{
  "num_hidden_layers": 19,
  "hidden_size": 64,
  "vocab_size": 2048,
  "qk_norm": false,
  "tie_word_embeddings": true,
  "parallel_block": true,
  "init": "normal",
  "init_std_o": 0.0115,
  "init_std_up": 0.0712,
  "init_std_down": 0.00577,
  "learning_rate": 0.00425,
  "doc_mask": true,
  "train_tokens": 81550000
}
Each number is 128 + 24 x the weight over its row's rms, rounded and kept within 0 to 255. Layers, rows and columns count from 0. Numbers have three digits each. The size before them is the row's rms in percent of the matrix's.

# up: layer 9 MLP up, 256x64, rms 0.087, rows 109-208, columns 0-63
# down: layer 9 MLP down (transposed), 256x64, rms 0.0853, rows 109-208, columns 0-63
up109 098:079143164163109160136063168126116113148113152112164130140134128140107117114117152130111157153193107129105133130129099127086157171138103117151147120155138096151156126138137118100138152129145117
down109 086:154130108096151146151164094110136111114160111164147170127150130143163128162146175074136094089125105152137149089109165127118122131104099137157148113109133145147139143119113115170096124122099147
up110 105:117115103128138126189121141152140113130070126129170153117162139156109122120093133108108153152102146129174133120071141111153145111136127147136108126118098141191096126136117141114118104080153131
down110 102:180090117103120113148101153140124145133138112108165106102127093124124154142166094146131115104102130096108133109160114065110106132130133153174092114133146115063143144128127151143148133152133153
up111 103:134150161168144131132152149103143131101131153114152127114166122130148139110079106134104191123078088115130096157117123103120125165133103116099133143109151120152110111155066151127146139145155108
down111 104:105129133086103116147146124158104127120101079137105151171131093140105108108134101115136065124135148099156164154144133137181132129115119119135120149123143144154124091077120153171091123136127142
up112 104:089169138123107134129123130096106152128175119138151064131169098146125134137126101101118127161149112131111116123127112130137114116057108135153165142138143128106137108131094178150122075112137143
down112 099:115077135160130073130130186146126136149157113156129092120130142132139107071155170128133150142115139166147088143129161134110155126126132110073131135135138141109113139071153127125110123127152120
up113 085:162104118132126089128124120151134092110166101114116142129155153124084144114112143123153130126105091149140141085131074149108112110200135169117155120147100119109122110160140150147126104171142109
down113 090:128132157126127122150145109126140177145155149179142142104159131147112137092127198125145153105095148146137112142153176088125089085140112155133108118112103148151147126104132166160100122127130137
up114 078:122140127112175085124148114143137122100115125146139141092168086134161132122149122112125101135175185101112148100096140174147119090120103122089092105145136136160114114134137177150108114136133140
down114 084:094095128153086111126111158129111141103136117130135102122146138152134072132095153144119082111134181161134148145130140084145142106157103093117152140153132145131159128147124107112108145162187152
up115 097:107114100119117127172096104122148146119131118135107091118102128097142124122141096139132170114100127129131091158122121119156153088110090166146148129119114053115122132128124111101087118115068103
down115 085:148148139150185112077164153122105129129150153103116157115145126156137085131103137135120122121148124128142108150136131155073140149129127061122083113134154146181129107121145117145135119119172134
up116 111:115114170167087122088110112130130137116130112140142112120129124110110077134127160144125145125152106099126118111136102147120146178100159147090141106156099068148132093119098136111122178148169126
down116 095:128167125088153141116131122089143121111154143111127116122088121134094143120086117115138142148104105129107132130119172137141089089145094105148126118136136155123128107151179126089132079072100172
up117 088:097148115128133157153172098194122099117097085138140141177154159138139108114162120126135121167164118106144096160116131150113144112102112108170143155164114113134122167119106112132139140107117118
down117 102:158117073136104143138090204103111146117176142143141139160112108104133119129123113146076087077131168131125102099132120136109126157109116135126111144130139121168122120114154130143127145134099152
up118 089:121163112144118146093113105161153151095136118114118133152120146131112134146084091125153088128152151143078101114141131144134137178144180130146125102098134139141125150158085112159098107166160145
down118 084:111164097090175130156116113113129119138156149147136165117104101158134112129157152132116138126138147145152140109125158107133123168103073170127105086166142145135106137115142166162136139098087096
up119 105:126134143119113178128138101097106100128103126147118118151125094148167141096127152139088099109145135139128118113097137121123106132142106093105093144122139189135130149170124119194101124146185133
down119 108:146142110125120092090130128134180144124158113101106111138113114110105128122191109088135144137110129088124116139142117128131171125111167119089117124124147100106125142133149097140115148199121074
up120 108:097126113100130153119093099144115121123131098090111123146168088098171134141195129150142107136145125088112097157143130137126127117174129163143141147130113119104128079092139079120139130121105146
down120 102:121148108101105118182121115141129092145130106168120184133158112159085112120117148100089102132107091133140138161165117067102090135107112109140105121101132114150114126145104142134153116109140143
up121 106:088077151128083114136122097131126121098158112085100135092120136101125111092096114148115154125139115104145161120115174148122109089148101157122125113139156130157135137090087125099093148140102146
down121 085:176140132081180137122136111110132156140126124136185128149117111129163142139145119116097116152105173144123109113105089081131124171101155111121103106088126138085109142153140154141110129111158113
up122 093:129125089124150132132138116100104116137102066151137105126117155140178104123110122159147105145148084047108130127151117121126123164118115113114068128126111091111152122116118127122142110169135118
down122 091:133154153157129110120118143088174104148127128128137143113141112137141120161097131172171101128118137139094136133126119092081135142058125143113203143104106154127119123137135108158124131098100125
up123 091:097112144111120143152134104083114163129097128139150153116109088139125125090133113136158128153146167092116121139093130147092162121120103094085131129121138113167157142094177134175101119111135166
down123 106:138134142146110094134098114094146169143119071097125097108162167121126143114148091112143135109142102157157152131124130114110079118092124159164156112137159140121170159115128108152176135149139121
up124 079:089109108151133151156152125140106133087097110120149136157158126113150135113142125170114131147128128144154158139139122140176107106136144141142131126125174129127124090120198166148169131105190118
down124 105:147125117163092157104134115129133155206100141162129145130100090164134123135131148116137149111139115109092131136113138117107115135103122125104152089113135094116145146128080083126109154140115189
up125 095:154155153141147156128110115093152164126111138135144123124131144146134097108097144149148089152137117123146180159176125176153154114111134153091091174138118141152149107150116115144124141069117112
down125 094:127125109147145078153163117152114118144139151145137141117121136097109142164147073100155152102102131131119126095077166084140097122122124131144161106148153131085146109124136143076172125145115138
up126 099:123147128167149137137094163157143154127145130109110110140137132125113160086184101125132170139097140113114093135128086097063150087129091137116130116138104155172136125102135124138122136086127140
down126 098:149097115137116124108148108147119131136119077127152134169145132090140133126084141152094062179125102147090130168114134128114126152076142136118130125127124122143171120117104170119116125136079128
up127 102:105153120135136134126105105145115135148093129151132103170194111158150170141102133155144112135110154120162114106151129069131122098143135117088100127102107099078105153124125122115138087117106154
down127 094:118129152123125166115154130133057078092164145112125173094097131105089109135134102114131093098106128104140169157108140138156120141119156154114153118109124163135120148102143096132102136156120122
up128 100:084116156103111102125145154165107109129098142121089117149116152162148146095148160161123127166072117151125117154107159114143121096093122108122118152138145125140132093135143082134102169163156137
down128 090:146130168122117065116121124101115167133147152153142125115128136074127086146134111142123114090155099094092112115142125121098126119160138155115143089165143126118156173136095141120107120095130174
up129 093:109127162116096140133136097107147148129127107181163114128135166084146134149105107109153165169127153128131176107160158165120107121099091149137147128123152155134089111129089135092108122155147125
down129 098:158156120177128096104121147091167081154139163097138161150118111146119110166124118162126121091131104100124123174075112107141134159122149114109134131089129128131134145098112120139087164119129120
up130 100:133106124096087117143160119093131147111117141131135094128095167148101118071109145118144132132120183124127154187098130114116116114119106165088132187117138101133160147094138115141126117122108112
down130 091:099135151115137144121097122128141129131159087108097117113159124096126146140174099137092120181084135128147128068128104122095135126139119123165165093120115138108091132151133134130158145164180133
up131 105:111119119120107131095156140155111190126101127131150128128173131127098157152127155114126135116148097114168120125125104120125144106100150117122071193121141103140151134165120160145122115165100175
down131 110:151109106184143109149106134133089060134127152162108131154092090114144128162124120109142156153125105124134174102118146130138117156129127135150128152109135062137144105152102142094148142109139117
up132 090:090150128170129118131118099132133102105151123139127121130143138150118173080105150117094160123117121138154138131110138124156136146101110133168140184085139140162120077112119155133129073124175106
down132 102:093104165094099093131114123117147120137089137115126118122084090124088123107136158130149118130158160142102142103164094131097136127093103129154118165116081110105138118094113094170148133162130147
up133 107:150133110083141150114122120156139143114108117110153117127152159150122114098140175147120147133095126155094147116166108136115169189142093118171084100129090120142165128133096100098155134118127132
down133 107:132118077133133133129075157145129148115163107145117100103164124117130155190092141120126128082131147128173129153134144127150127105103157096135166108120107141124103117102123155159111154125109179
up134 077:123114101136156140133092139129151130105181129129097150143152139183092130150125139125144134168107134100155147157178072124080109128155131127149098144105113166137134109133144101142169153138144139
down134 093:151096124090107116129138095154075086176055136127151122135131135095156143137121139121122163127132102139114104140122156120172145126085119140110166123125134123129151127141109129104070099118127139
up135 103:079111133106151126128149129131169126140092132121167096117125163119155155133110082135135156148116160175128083100100125142117091112148148113118147139149082118126114087125146094143146163112142166
down135 101:119098119115111066135150160097119135144110134136143115130117140156091122084139157128093137169097153136108148120130128108147138116123145116051084157135135164121147143122102105130101143137108084
up136 100:151142173093146170145141095158071130146116074096168101113126134139152146129149132142125091105117132137170136113105118123115155095132135145138126084091165137150137131139120163130156116119137162
down136 117:133137129140139136106139157166109159148104184171121155122154143099174122145078136116126168125156134151156139138173152130164137149154143124114153119117105120099114128064158126140142126100142115
up137 114:090124167154108124115106121143134150135115124161152064111143101134082148117173114148098103107179118108143113107114076146113102126159111114159109128110152153130128105093098120138150103137142141
down137 095:129117072071139113101141170088121109099117112132103152169131142136150107141088104126127179149102130146122116138158115142120180125115113120108139164112111077118127133149132138135106141083128105
up138 099:124142152132176139087134160112095121105120148152154106087156135146114140123123158179147162136107118123116108098143118118107115164150108135124131135123115097112126089135139075177112142144191135
down138 092:150134136139108152119144119114147097112110146143146165093097148129104121126141121123157104128153117167143141143087125128145111141092134166125163164179085180135151178115114137138091123104080125
up139 114:115113150104105159125149158137140102120076154119093097139160154119151121133152108106111127115086150162157139146155112158113132132099107160121135091077129112088142172170141101122160110139117130
down139 124:097126085110152122105129126124129152168118183109062121139136104114122120153113127143129182128110125154106099165176139132111150133179144133129142157115095143163113132148165123142149135108116151
up140 099:102105109152134127160151095119133112168152076141107132085135130126130135152089145112123147123131128073117170102115158140158178129134138128137125099107147127122150124171154082156117112127174153
down140 091:157149149135139085121134130083137120086190137176110124106142125123137147116130116149117138167144131123155085115127120129106106103136181105079127132130152163135146145156105130126099093083104134
up141 101:157138137097124115162107131127135109118127093123100080107091114143102171141103105114158121134113106080137126160112148167115154100144131176124122141101155128132161157149146136096150113184120161
down141 092:096102145144129112131164119104148109155119135158162184125153083149111143117121106089120114098126133127116056128145128070092129150100112126112141116115151105112104118088145120129102137116093120
up142 113:098173131119165144127182122126118123108120113133114135099120138135175097144118126134117155147137126118153164081105134082114070104113122125176124125098145111163097138114106127143141120160131181
down142 112:162132135162133144111132105134126179103151093093134100109077130104129134130110113093129111132146138149177146080096133168155101106157081130175143123114121115144108160115124125135168121113149137
up143 114:115103124144119131150120133165169085181153127095136120138139160106109160105093116130109159154127088147087141079108102152134104112121139139134118144115077142120145178115130124163117096133140155
down143 109:128128149160136106124122140129186111138101136135161109144117154159149113164113096139155104087147109106147127130117131045145151140138163114140117151123190108132167118128105153131140152152112129
up144 107:132138124132104110065137144120153110070115112078122133179083163105135101106146164130123110127145153102099152140116142133112096117110121109089135142125184123128119132152123116128115099146096155
down144 097:148158145145140104140151119112158134107131145111145166112138152121170129118182116128150131123138092093114158175107131118153078102124157106141176104146086115122108143096115139151149147100085142
up145 087:122129127129127146114137153149115152149105168202107122102132113125117140100123143154158166165115107121113158112146109166090137085098116098100138131137138098145160123088162119144111108123168160
down145 099:120137124121159126141116111103157096120145137096125155153191144137137100127130138120177110106160103133149133131126116117150125142096134175120080129151157167138140098133141138108118163127052101
up146 105:122095127074107136132120162124169151140116105097132131105113133106164121104130142133165148128170137125098139189148136143131155088157069133110144121131149157111145116130148123096136157121115180
down146 105:121160113117152134182136092147116138130105120114125113105103084158098119154122128200119110179130136133183122114120124143112114146120119169121116137102146113133155134106131118107109089162176130
up147 119:130096134136084107147110147125110086156084116145120118097157130130099111086128076110093122153125125096171135128108112126113110084175103171111091127126118122091116136129128149140136128085124153
down147 086:106127121092165150090132134133132157092167130135117153116080131136172118126132141122147120114120132154110109133162129106111118164083150113125185111149139171112126092109139074139119103176132112
up148 106:107149162106172159121161120133134155121106126162116139135153124149147105140133122114167145126134182136160133125101122138114142126123163078119095150161107123108134156203102149080119131108136134
down148 109:124111103126112123114169117135090122086106127131080152123132115147151147108130107108151112103159107155114135102104144093140097137121141111094116124183140179123106086095128132163135159096088100
up149 105:137134073113168136098102113139115130139113079122135152100152125121138109090107116160144114151113150180096120084077103144121155095119113144130102175085154123134124135119125103124135110116118096
down149 114:141135162151122127107106150133159155117105132113102078074111143150095113134133133101120141105108125116176112136168117148129145125141144085156119124140113116105159138193158134143129087141169162
up150 086:110123137121143128120137103148147172126108083115133159141129120092138126135141126141169113151139088082094122146155117179114147148098105095097105134146157156098107139133110090152166111185128141
down150 103:160135157118114138100088116139116146149126097107095110090154169137120150112119170109101130153118115141135159138147141081131094134091121144100142146140142122202117071134132112120152092135119125
up151 075:134116115164121132146150151098110118130098135079135127114141090118129163108103113138125129120143137149143150148104132146185135115170101150113192174111129105121081108081105114131124120164098114
down151 076:122162149126199124124133099122125166126166136144124111131119111119110147145099142108135135090128103114130124120142151098158113101106178146106081132144097179121165153150138118166169115096124127
up152 104:144122134095144145148133124122152094121116112144172133137153114123156154119177082070104160104132121118135104146119145134108165110102087075130159132145117133125089132172091149151119106141152134
down152 106:124126145144154133163105128142157123165136123128140128134104183163094105155155093148099140119098164121101109137140123113161157136103150148092138092115147160124086133170140163115098116113147082
up153 107:174122154127102125147117133157100126081130109158143085074138128107113127097084109114140109147148113114100165160166165135118101140136138127099136104138180169136085139146131125130126104140126149
down153 116:122119114083112161177120156112117118084095111080140125126115132137162113131146123134133156121132173123142086148126126115141118088121127154184125126110093165141096128110128140140151148162149072
up154 115:139167133151095108133151121125167139110100072150154141141171125137137080123147128100164170114097135099136113127165125114169149150122106135147144097169129095125114122139086138090110138147104111
down154 112:116143120111147112115121091135142141137110127126120108130079119133117130116147106167076132172163092133091136106151126144131166115087154158112104079093122164143163146138152152081128143153121159
up155 086:113167108069125129116104114107120113140137114177107106124161142139114146121148118140109153140099157149100114144112089116131109122123085139167102151182093115125193139120155134101110131158113128
down155 090:171125100167125134110134094150109150145107092124101086157120131156130147109138114080129139151170113134151121171126142092107109113141144149084127142113154155135114141086100152139158179106144126
up156 101:149122130130132118118157111175117114104136074146071124119130081133198147103093153143136130134112151130082140116119162134132120114132165149159101125092125107147109145155110140155130101097137140
down156 109:140145098110153168118101105093151115149127117123146133083139177125135136163107146124157140122147116115085109149155137114090140106125143132102089131180107156112146143068147102142153110171127122
up157 085:100120124165103115142136139123153137140139134099164091139119104110153135159126105106145144185124136095139152140115104146065146146167133091111126134118156113133164106103175149137073115119123157
down157 089:146166117125114097141106133183148119135121110125110154126139142104167166124120124132139103091171122136109083126182157120150103090121117156135111130137188128099099173142149137107131142092127133
up158 107:137160140123132086140099117142127143137130171111133109135109089124156136091116069172133118155166170129138115149116096162136103133123142115104139106091155134140101117172097080154122100116109115
down158 088:153103134051142140121103126128119099104125106106112149117125108167102187138111135080136142123173122171128102157107148103139098139122137145144127118127106114114124107088179113141128126149158127
up159 098:094114109124153088109089084137135140156112118123187104104150090149178132125129129176125139120104117144109125116095109138129145123152138107143138148165134169100117130157172117141147110175137149
down159 116:129115155152153115106116135107165181162094156144172102106117113135064119094112100122144138159111161116077113127125133129129118152129105126156127117149137174107093114157120119104158129125112158
up160 105:143145152163098163145160136113156125110143120177120083120160124065146110155160138112109120117119114091126117150113133125117114134129106131121152127144106153105144155122119180133074114120163176
down160 104:140149105105130158115137134151135128156106114114090146103118138110106142152124145068115122144143117130106148110138105173098167075128131125089115173168141073134148083139141101093140133107140131
up161 115:141155140137088114099160125113097136116101143132178123136113136118157091143110132110137164137136159102152142132102156123128139127151091129071140085140095100174109070112153147120151119135140162
down161 113:117137154129111166115164108116136124146092105132103130155115114145148111140130120160150141122145161095121126121131190218148152107118169146117128122147108144116145135127136113120109079090095132
up162 084:123155141166149154179096128130107122088153082156106154095138127107121106138105116123143098127103175108140158162129122175138134138111138159140112133118170152110127127133111102121149085172153101
down162 093:158096100169115074150136109119138092139105147143119158125122140098165116153143123161143116107136161082087076139139123111108154142108110163145128128123125152080142145143084135141111130140101155
up163 092:163125109121130097117121137172165120155110120139125109130159118106179124139075164162152126114131184122103123149166124147168141137087113122167115099123146100110114099158155119119125147164117124
down163 094:117156118105122138147159103095076103109151123125155123168112160119103100158160057115144155116140155144138164113123119089105129134157135158151158146129151140166142165132117116141101140146114149
up164 103:138102134146088125196142112146098107128132124121086127088162129125160158114139092158097134146148103134167172110132128118093185134161144122129143141115112129152150128122153120108111128086161128
down164 107:082147147158151129101118103123143150130129125105130125160123121102156163153096187177148176129141110166099151109131115178125152153165103106119152099114154140133122162136101132145134117109111133
up165 101:092085117124142145070117141130162134130114101128128117128143141172111111175131121122130124147091103115116186139162150093159146118101120115108129156169164163134128121138145135160142095133107174
down165 100:179119136149120123130097117135128148115088137157163168162135078117156169156117104140122136096169165153155107146111101147139123119146167115169104098153149114139120129111151149131096146101143106
up166 088:117165112139175169138099157125103139134167136119129086127122148132120145135136114142129114164102187133108148088106150107183111163145133142135139184136087156125131133110154156129112150144115141
down166 086:149119115114129084162127121133081128159111150147138143114125091075107124110124139137129143092159095144175095123131178120129121155139097156132104097182145127149155125151126130145130176124151098
up167 100:102126133125118169161147133102135190155071143118136093156121129144116110156145152143126124170110161135146148168131115117076105134143131163151117139093100111102114163169127117104119138141141151
down167 101:095139118145119096130108113127132119108144152167101150121114053105132126137139090113146136130149166171146159083108145127151145110136139106104153091122139133041143122119135127125140140118117126
up168 105:154130091113084124160070135126091176133097134093093128127115106117142102114108108164128129110118143133067155137161124162155152095173117139102127133133102166136134137125118153114113128108111118
down168 103:104133146134142154089118122080133105095131097135159086138158155078110133103122149138123121160086114151139184133090124132092155157111106158111144103125144121124172136146136108120118099149137094
up169 109:091102123135077152150123116114115125065138120128094131109139110120136112155148112135125161125121103123150148108133113123087106111128139158135100127144149194157132089150104159116139166184117152
down169 110:094128176126117122110139166121140129118131140140139123097129103128120115094137074137111128125113189125105149132146142192130129174134149110100145136133068102136108129141144106074132098123130159
up170 094:137109135126135104183137111132118127146133167148101132093113168161134106136098121103122134175109138162125126114093103127127127135141146101112144129126097120141149134157164110140149148197196107
down170 084:120124118116103138079110082163096142139149111089153143145145094135168142104159115108113082139109106110113117127166122126118084109107069153169144146138141123109120125125105177136121141108114146
up171 111:139119164115165129144145134166147140136111148140153105099143141129165131135187139113143095132134158139122127122170161088126179161072111121120129149082123118152080129116152133115125094153132149
down171 102:123130109118125131118162130100188101127130097143114153148119141117135117113098138153127164103139127108126151090115105135076109134140142157151149108204158120115181089172130119153144118116131135
up172 114:124138167117132144095124089141158141136130138114146149105119098117178135164118151134104135157179100113124138118148125141102128092142126070114118196123079121157125122150140113129143151175116133
down172 119:151137112109101167119117093139110091128173102119132163132128124101134123133115119088149111180114112139164176134154110144109144110115108130104137163152187135156107109159109166141131139111083121
up173 114:114153081142121100121108101148125120174094123150158108151160143146127109130104114140140098121120177114114123136118149145120138129145105124116117170119144105174110109187097107168180149138094114
down173 110:144119131140113160108126150132063137114158138080128114094113114098149139122152117147085102144130109157128126138174117150148114185112139118176111083153140115114113152138090171122136103109128131
up174 108:101127104153095114109129125129146137147108115138146116114106128106137159120156098157110136149136141159110186085111127114116061075154122109133185150125120153176118112128155120157136154130144107
down174 100:153102129121160115119134174108141121119119177108065107153152099155159147146127120121174153119136158115109131106132145118182159140114121094132095114136135126099094115105097138144163103104122097
up175 098:098120122156076148110119120119158103127080133165107153122147147159163146092115162133107161103117126154149141163167145126116082126164150122124163135161168157135091150154125109126137133148133146
down175 098:144177112152167121127107130139110145141125124146145143135092145113148101150149124109126044130135134162155134135117148125113106115127160156131128082151110123149128148082149134143191174116120125
up176 098:132097149114096122083108094103093124123089135162155072102145111125107122152122133141099154158099147096125129135159132155100101131115172120100133102134129117161154177150120141106134128138157089
down176 120:137164126144131139198139132124156178125137141089133150128158149130144126091155141114152138098156117128079131138090112101128124123131093145130116159156103135133114083169116089150101134120100159
up177 108:121140141135137114123117084114114110155185094101142107145176155102157077119118137116119124133172134118149137097116130151142171122141127132128078174153133153123111153162138128072126113121138098
down177 098:102148119105144128147112168122149110119106153082157118118136088162146120156072090138143148132114126107105102117120144126091137116129125156165162130082119123141145087150080164134169156136132124
up178 092:188116105099084120144151139127125159154110109113132152136163169108157126108142072139098121157129158152122100142173143109145129133155105160150149129152127121127094148184124136104111124123110107
down178 081:101148163136159123087142103150153096145131164155129109117071102168093109149118149142140130127134090106124153120087134132081098166074129116083110120138133129165151134118128125123113136141142150
up179 112:118133102158144152135160087131140125101130082126081135108161120131099135135124140106094138111121116124084133121129140110145145133126099153144148116132131115097127141125086206121093060116143151
down179 112:153105100140119146169120084118133164111100108165129141135169096128142117123130075098098130123109097154152132142097125133129160171113092100124118148100101131114138118129109181101158083135113112
up180 081:168131121075121170133121112121106143124115146121167099089106125108103133111121134150138130126105138109128111131175139089166107143164154085106178183122133129126143160129150116150162123115148162
down180 088:122116137140130063141144122127171081134143150125114183133138095120149110143150113123120144128133142153144100116115156150113138136094127118125109091113152074086173152131078115132153145156149099
up181 096:112136118112119117130110133131125114100112163126116133143143194141091130140167077138171126127124127117125111157154156131123142108106091116103116080144128123123137086165101105094151073157153159
down181 091:169178166138119136125124131076151118149170137149131115134151115103136149145094160154104116120148109142134161140143141172127128123094099123131132068132127111147097141123136083183131125103128164
up182 101:105134136162083136109097160130162133165133130051107134138139150102100139110149143155135112170090140131093142131158144171129147138147137157136177106142147118148136098136144097115146102140135128
down182 109:104097147127106149159130145148094122122082135114163111142109179134094130106124096168124079147124092131136159156091138164127180159132142106127143108139160111169120125161112110117141146145130110
up183 103:140130122118148118150122162112137100096104109105131161134106172106165094093157111096104135117128155122120135166140099089113146106116123113139126160128117105124098148181167087101110173158100123
down183 104:084173154127148126146138120126074111124101152120112131110168182130114093123177137103158125117107087139130112140105096182162151161139106100124104117115130119111121158157132111104105121142138126
up184 091:176124135099100176096109124143128126123055083131135114153127134102094168127126121163131115111134109127149131136096117109116094139095134109083123103149135137164142148130136131118176107128158162
down184 114:114113100141077149123131147163104118157122143101129125085144157097108151123185156084108130174095118143110120138161140095147164103131136133153131137093140134142144148136079132140104138113155094
up185 107:070138137127147137122112104106125182141120104122150147152179099109183122159122159099090156124126126134150108117134150140130138083136135100111139099084130157143136150167133154140108146162132153
down185 101:128148108108171095106134138108138159100171156124105086113106150144094068106138144148121116089162083134119160131108111115135134111122100101174106111141165142116137117133119127151144141136095090
up186 076:131136141129139161107105125094135125114168103125136124133134113172139148157167152190134116126130143126114119138125087132128193165130116155118139133112160137104115086108097139087093115179159138
down186 081:146135084132098108149118117146101117165136113117188156112115136125119132139101138144140135109122130166150098107088136095083105166106142161124147141140118118141107174135176115165166153093117132
up187 107:091161094135133154150124101199128126138103129126140165109127138096129118144130129125140151126152106106116147098142180116135096148132151088064102158137118142146124160144148112151108138157156156
down187 112:154107147119134075116090144078127127159122111149114122124117157128131157098142140095068100133085131132156148130124079141117141062107094133168099116133146134118143155141124137110126131108113104
up188 101:103114113135104131118109090132159095163094122098109156124156098108155168139084128142096086122151136112126133158161155161126136117082127093121114106140119072139121112164126121138098127156137093
down188 100:136154102129125126117136141085112131129153118163117109157133174107150073060170159121116151117081102147157147132124138130160127096147146130127160163120149128104112136092119132106133131164122165
up189 090:165129070103153162151098144150180121127121113128156104135163134118122138107115144166168107096126138122073094086177129142126143116120114126160115116116106124144131116110120131111163086150111112
down189 094:093133172109134140083157092115123153115122127125098145108141131106172102144109080148149150182108140121160153112141126128170119116087159143098113111152152132132129108105155106151103112107139169
up190 117:115108153159116098165095135139106158104149112122101115104122080120152106101132150121135114120139156115130170104110093129131113130138155126115166139184116163136166136093139075134106137112181131
down190 105:085143171110141110156134131122146137153111169136174160189141130125144103126143142153146097103114119088114170127137123112104106144123158132096109161097114131149149147096060123128125117129116127
up191 106:111138100098157148089132155139143163126125140106141126094102133147125099112086117120158148162115109112107151119159153092144071123159100155129141167143110137117155115157129146141111147156163184
down191 116:123111115128099153130135075133162093127138127140132140111098124152149124112101178145096177090120120123146143124125090147128171106118135149118167107118113143136138133205110090125160128137114162
up192 085:071074125162112114137095131133119116130126110125088145113096088104127133146121144102129152173131100084117098127115089085103142104143140107113097158099097134122139094100135114155134099126128154
down192 080:187169105113122104120123090161165135111102083131163088138163129117121113105068105112158149112126136155147094149135163149106148153123123129119123127110131087135121117128135124100086144103107126
up193 096:135119099117128184097098103108124151138128118110119152130162128083162119134120143109153148104149148124043095131139132141140116103130062114158139119122149116154165149148139141124127146156124108
down193 101:132117178152105122130148137166106084145122098099125131123109079156128109112131096159120133149106135139188134134149175084161115184139156133130120146128154114133123138151171112116125120105102109
up194 106:112097125081107137127126134146096111173077132141165126155169120072089127110136171093157105139112105135112144121123111135164115138108110142113100131097137130170113106126115122131156106155170116
down194 119:140084142131093088158149137164146152121136143120111147118118124118111127110117127084124161074134100126096123090121132095121110109136109150130137105155120102135151194120101118089115127101069130
up195 103:102186130139112110100138158175105154106132094110117136135150101156089101085142150192122139132120123162138130121139113140094141123146129147144143117096155133107082138136082122138146114164106120
down195 100:115125121145131173145119110103114102110129142138117158125139112164149113105123115139191129123127160136181110098128128084138137063102124155101123105151105137135159150120133158164162151134084108
up196 083:170160123103130119127146124149118126074150119104147161093129135131134122111166123125126183111121145125164180149130096183178126115127117107146117125161131119094135112140124141150099139137180101
down196 097:126126177118139115172094097144125105175131163139099138129123126139115149173101115113159131148161178184113101105096158129130133139118175127142101120126131160125160145126147126157135158152155130
up197 102:139173111109118131129114093133112165150101095105138095114150158142101131112131122127110148164113121106092115126209119087133148162099133158148100105138151158120148109126147134133162166144117104
down197 090:129155100143158107108125110124137124082132153156137177114121106141168152140146113084118092100163107139139164135114113111101119097127149124069149142121145093131097146145133153110104169158110094
up198 088:095138094132122148116091140147152154095120118131153175133096148122138110144133128146133194148156136117156056133096132087130119111127117116083103157148104110167123125147128126154144148135118157
down198 084:100123122110094106121128110152179115125115128148124128132174167145111164106119146135107136134110088171125126111079128092123135169117164091155165105132121155132183143114112122151097108103112106
up199 089:131132128100139150154137107116113132108083151120135114090120128114126155151174135160166123156131114134116141096078130156106093213123103144158156109107125131150128098148137155148135117170123129
down199 101:138090138115139136144111158159078140097131121164166139122111138131123117123141114091124085105154171144101100150165092141136105121104137121083120129143157125113100139099075107149074137129147115
up200 091:123140139181165116155135099109135118101155089135112128144131144086144150137127141101164113144132096141113123097108086138165122132103141134109125097089168121147168102139132152157141136182098164
down200 085:099126156086112119100106148132077128117123149130133126127124166154108169126113114143126123155145154092111145164124142113066116132101167132093152111099109174082107135081120128141118153122127150
up201 098:144113104113141164127120140135121155161145138106124095138119143111132103099115114156097172131081098144108158113086044138143096113169137126120152127081138164139121162142143121124135117131145124
down201 107:120119131128106110111147133128128130115094159122117080130080175128127122135108117139129062088105101133090160173136137149148109097161126126083098125150126132134132151140184106114118109140148093
up202 111:115142124153059172102131090148085105139105124146149122121130120132129140085072140105109140103116134118136148119115160127112132137174100163111155107153129076084151136141139133140108137122148147
down202 099:100145152131127180091093115146145126080113141139133112141089133138104144113108106095158072086151107064142118125135111140128125085123159160154137119121157143138165144114139109118154136125113116
up203 104:138131122129115101140112095136153146129093091143109132141138119098136143116106158140092132097117159112081088161140071149157096155121141145110124152147088069124109107122129129173149134109117096
down203 104:111140187078149128134180148137139180113153158112128115104084115094109167110119135104141126109100135131134148121125130172119121120136132121172126134135113076105143162156165122139118089117135126
up204 096:115128085139131129135202083148130112138124120121131099119128129117170137098135136116105166115139168151134093120136126138144103120149155107124147110126104120089165115207146129127088134105129150
down204 116:115123131121142098143207096119169150152154102113174127107147153131111129137124123138139133127100149095115103143131128131121092118141111135091139108096152141181106100102158136157106131115166170
up205 082:151138156134135117137152115170137072142125144073133105150163151105123137121161091147174129125153114130146138104091104107148129145177076111133155117139121140133177137137149127152132113104162106
down205 091:103127150124105107116111134096146161141080194129114116144122112153069126154094152117128171154117142112111082127166134158141136119132144127126141131138143084126108142136091090130078147139137143
up206 100:108121122167163132153111073164152111121096066124174111138084113159113152126136095099137131110093156132117120127128120129142098113151138141135136146112150079159163106108126100164126134137138112
down206 091:101196108140122112114143125131121145097101157165144127120133148180098125120165141126093136136113115126159142128171120143084186117124134130126141107141097136108112099148131126079107147100164154
up207 110:179102095097123064126135139114169091116119102119127125107144146141128124096125146160158138122157113099126148170169124099135158158109105114091170099160113123116120132148099130098137113152137120
down207 095:038138162115123126118138131139123178150115151140109133167130144099120091140139165137133093108136137155129151135135139112146153122097105140137149130121121068149136134104139124108121131087157177
up208 094:149095168094120152119102167140150111102125123108177058137124134114163165118124113142097152098132142172129129115138131155132140118119145151116121162108148077140128141140112154107110101106172127
down208 110:114119076130138152145132110104129117172106095108124131127166090119130137145168123125140094160130107156168140125128167119133155136131125150120184063127112174119133097102098120094142109105129133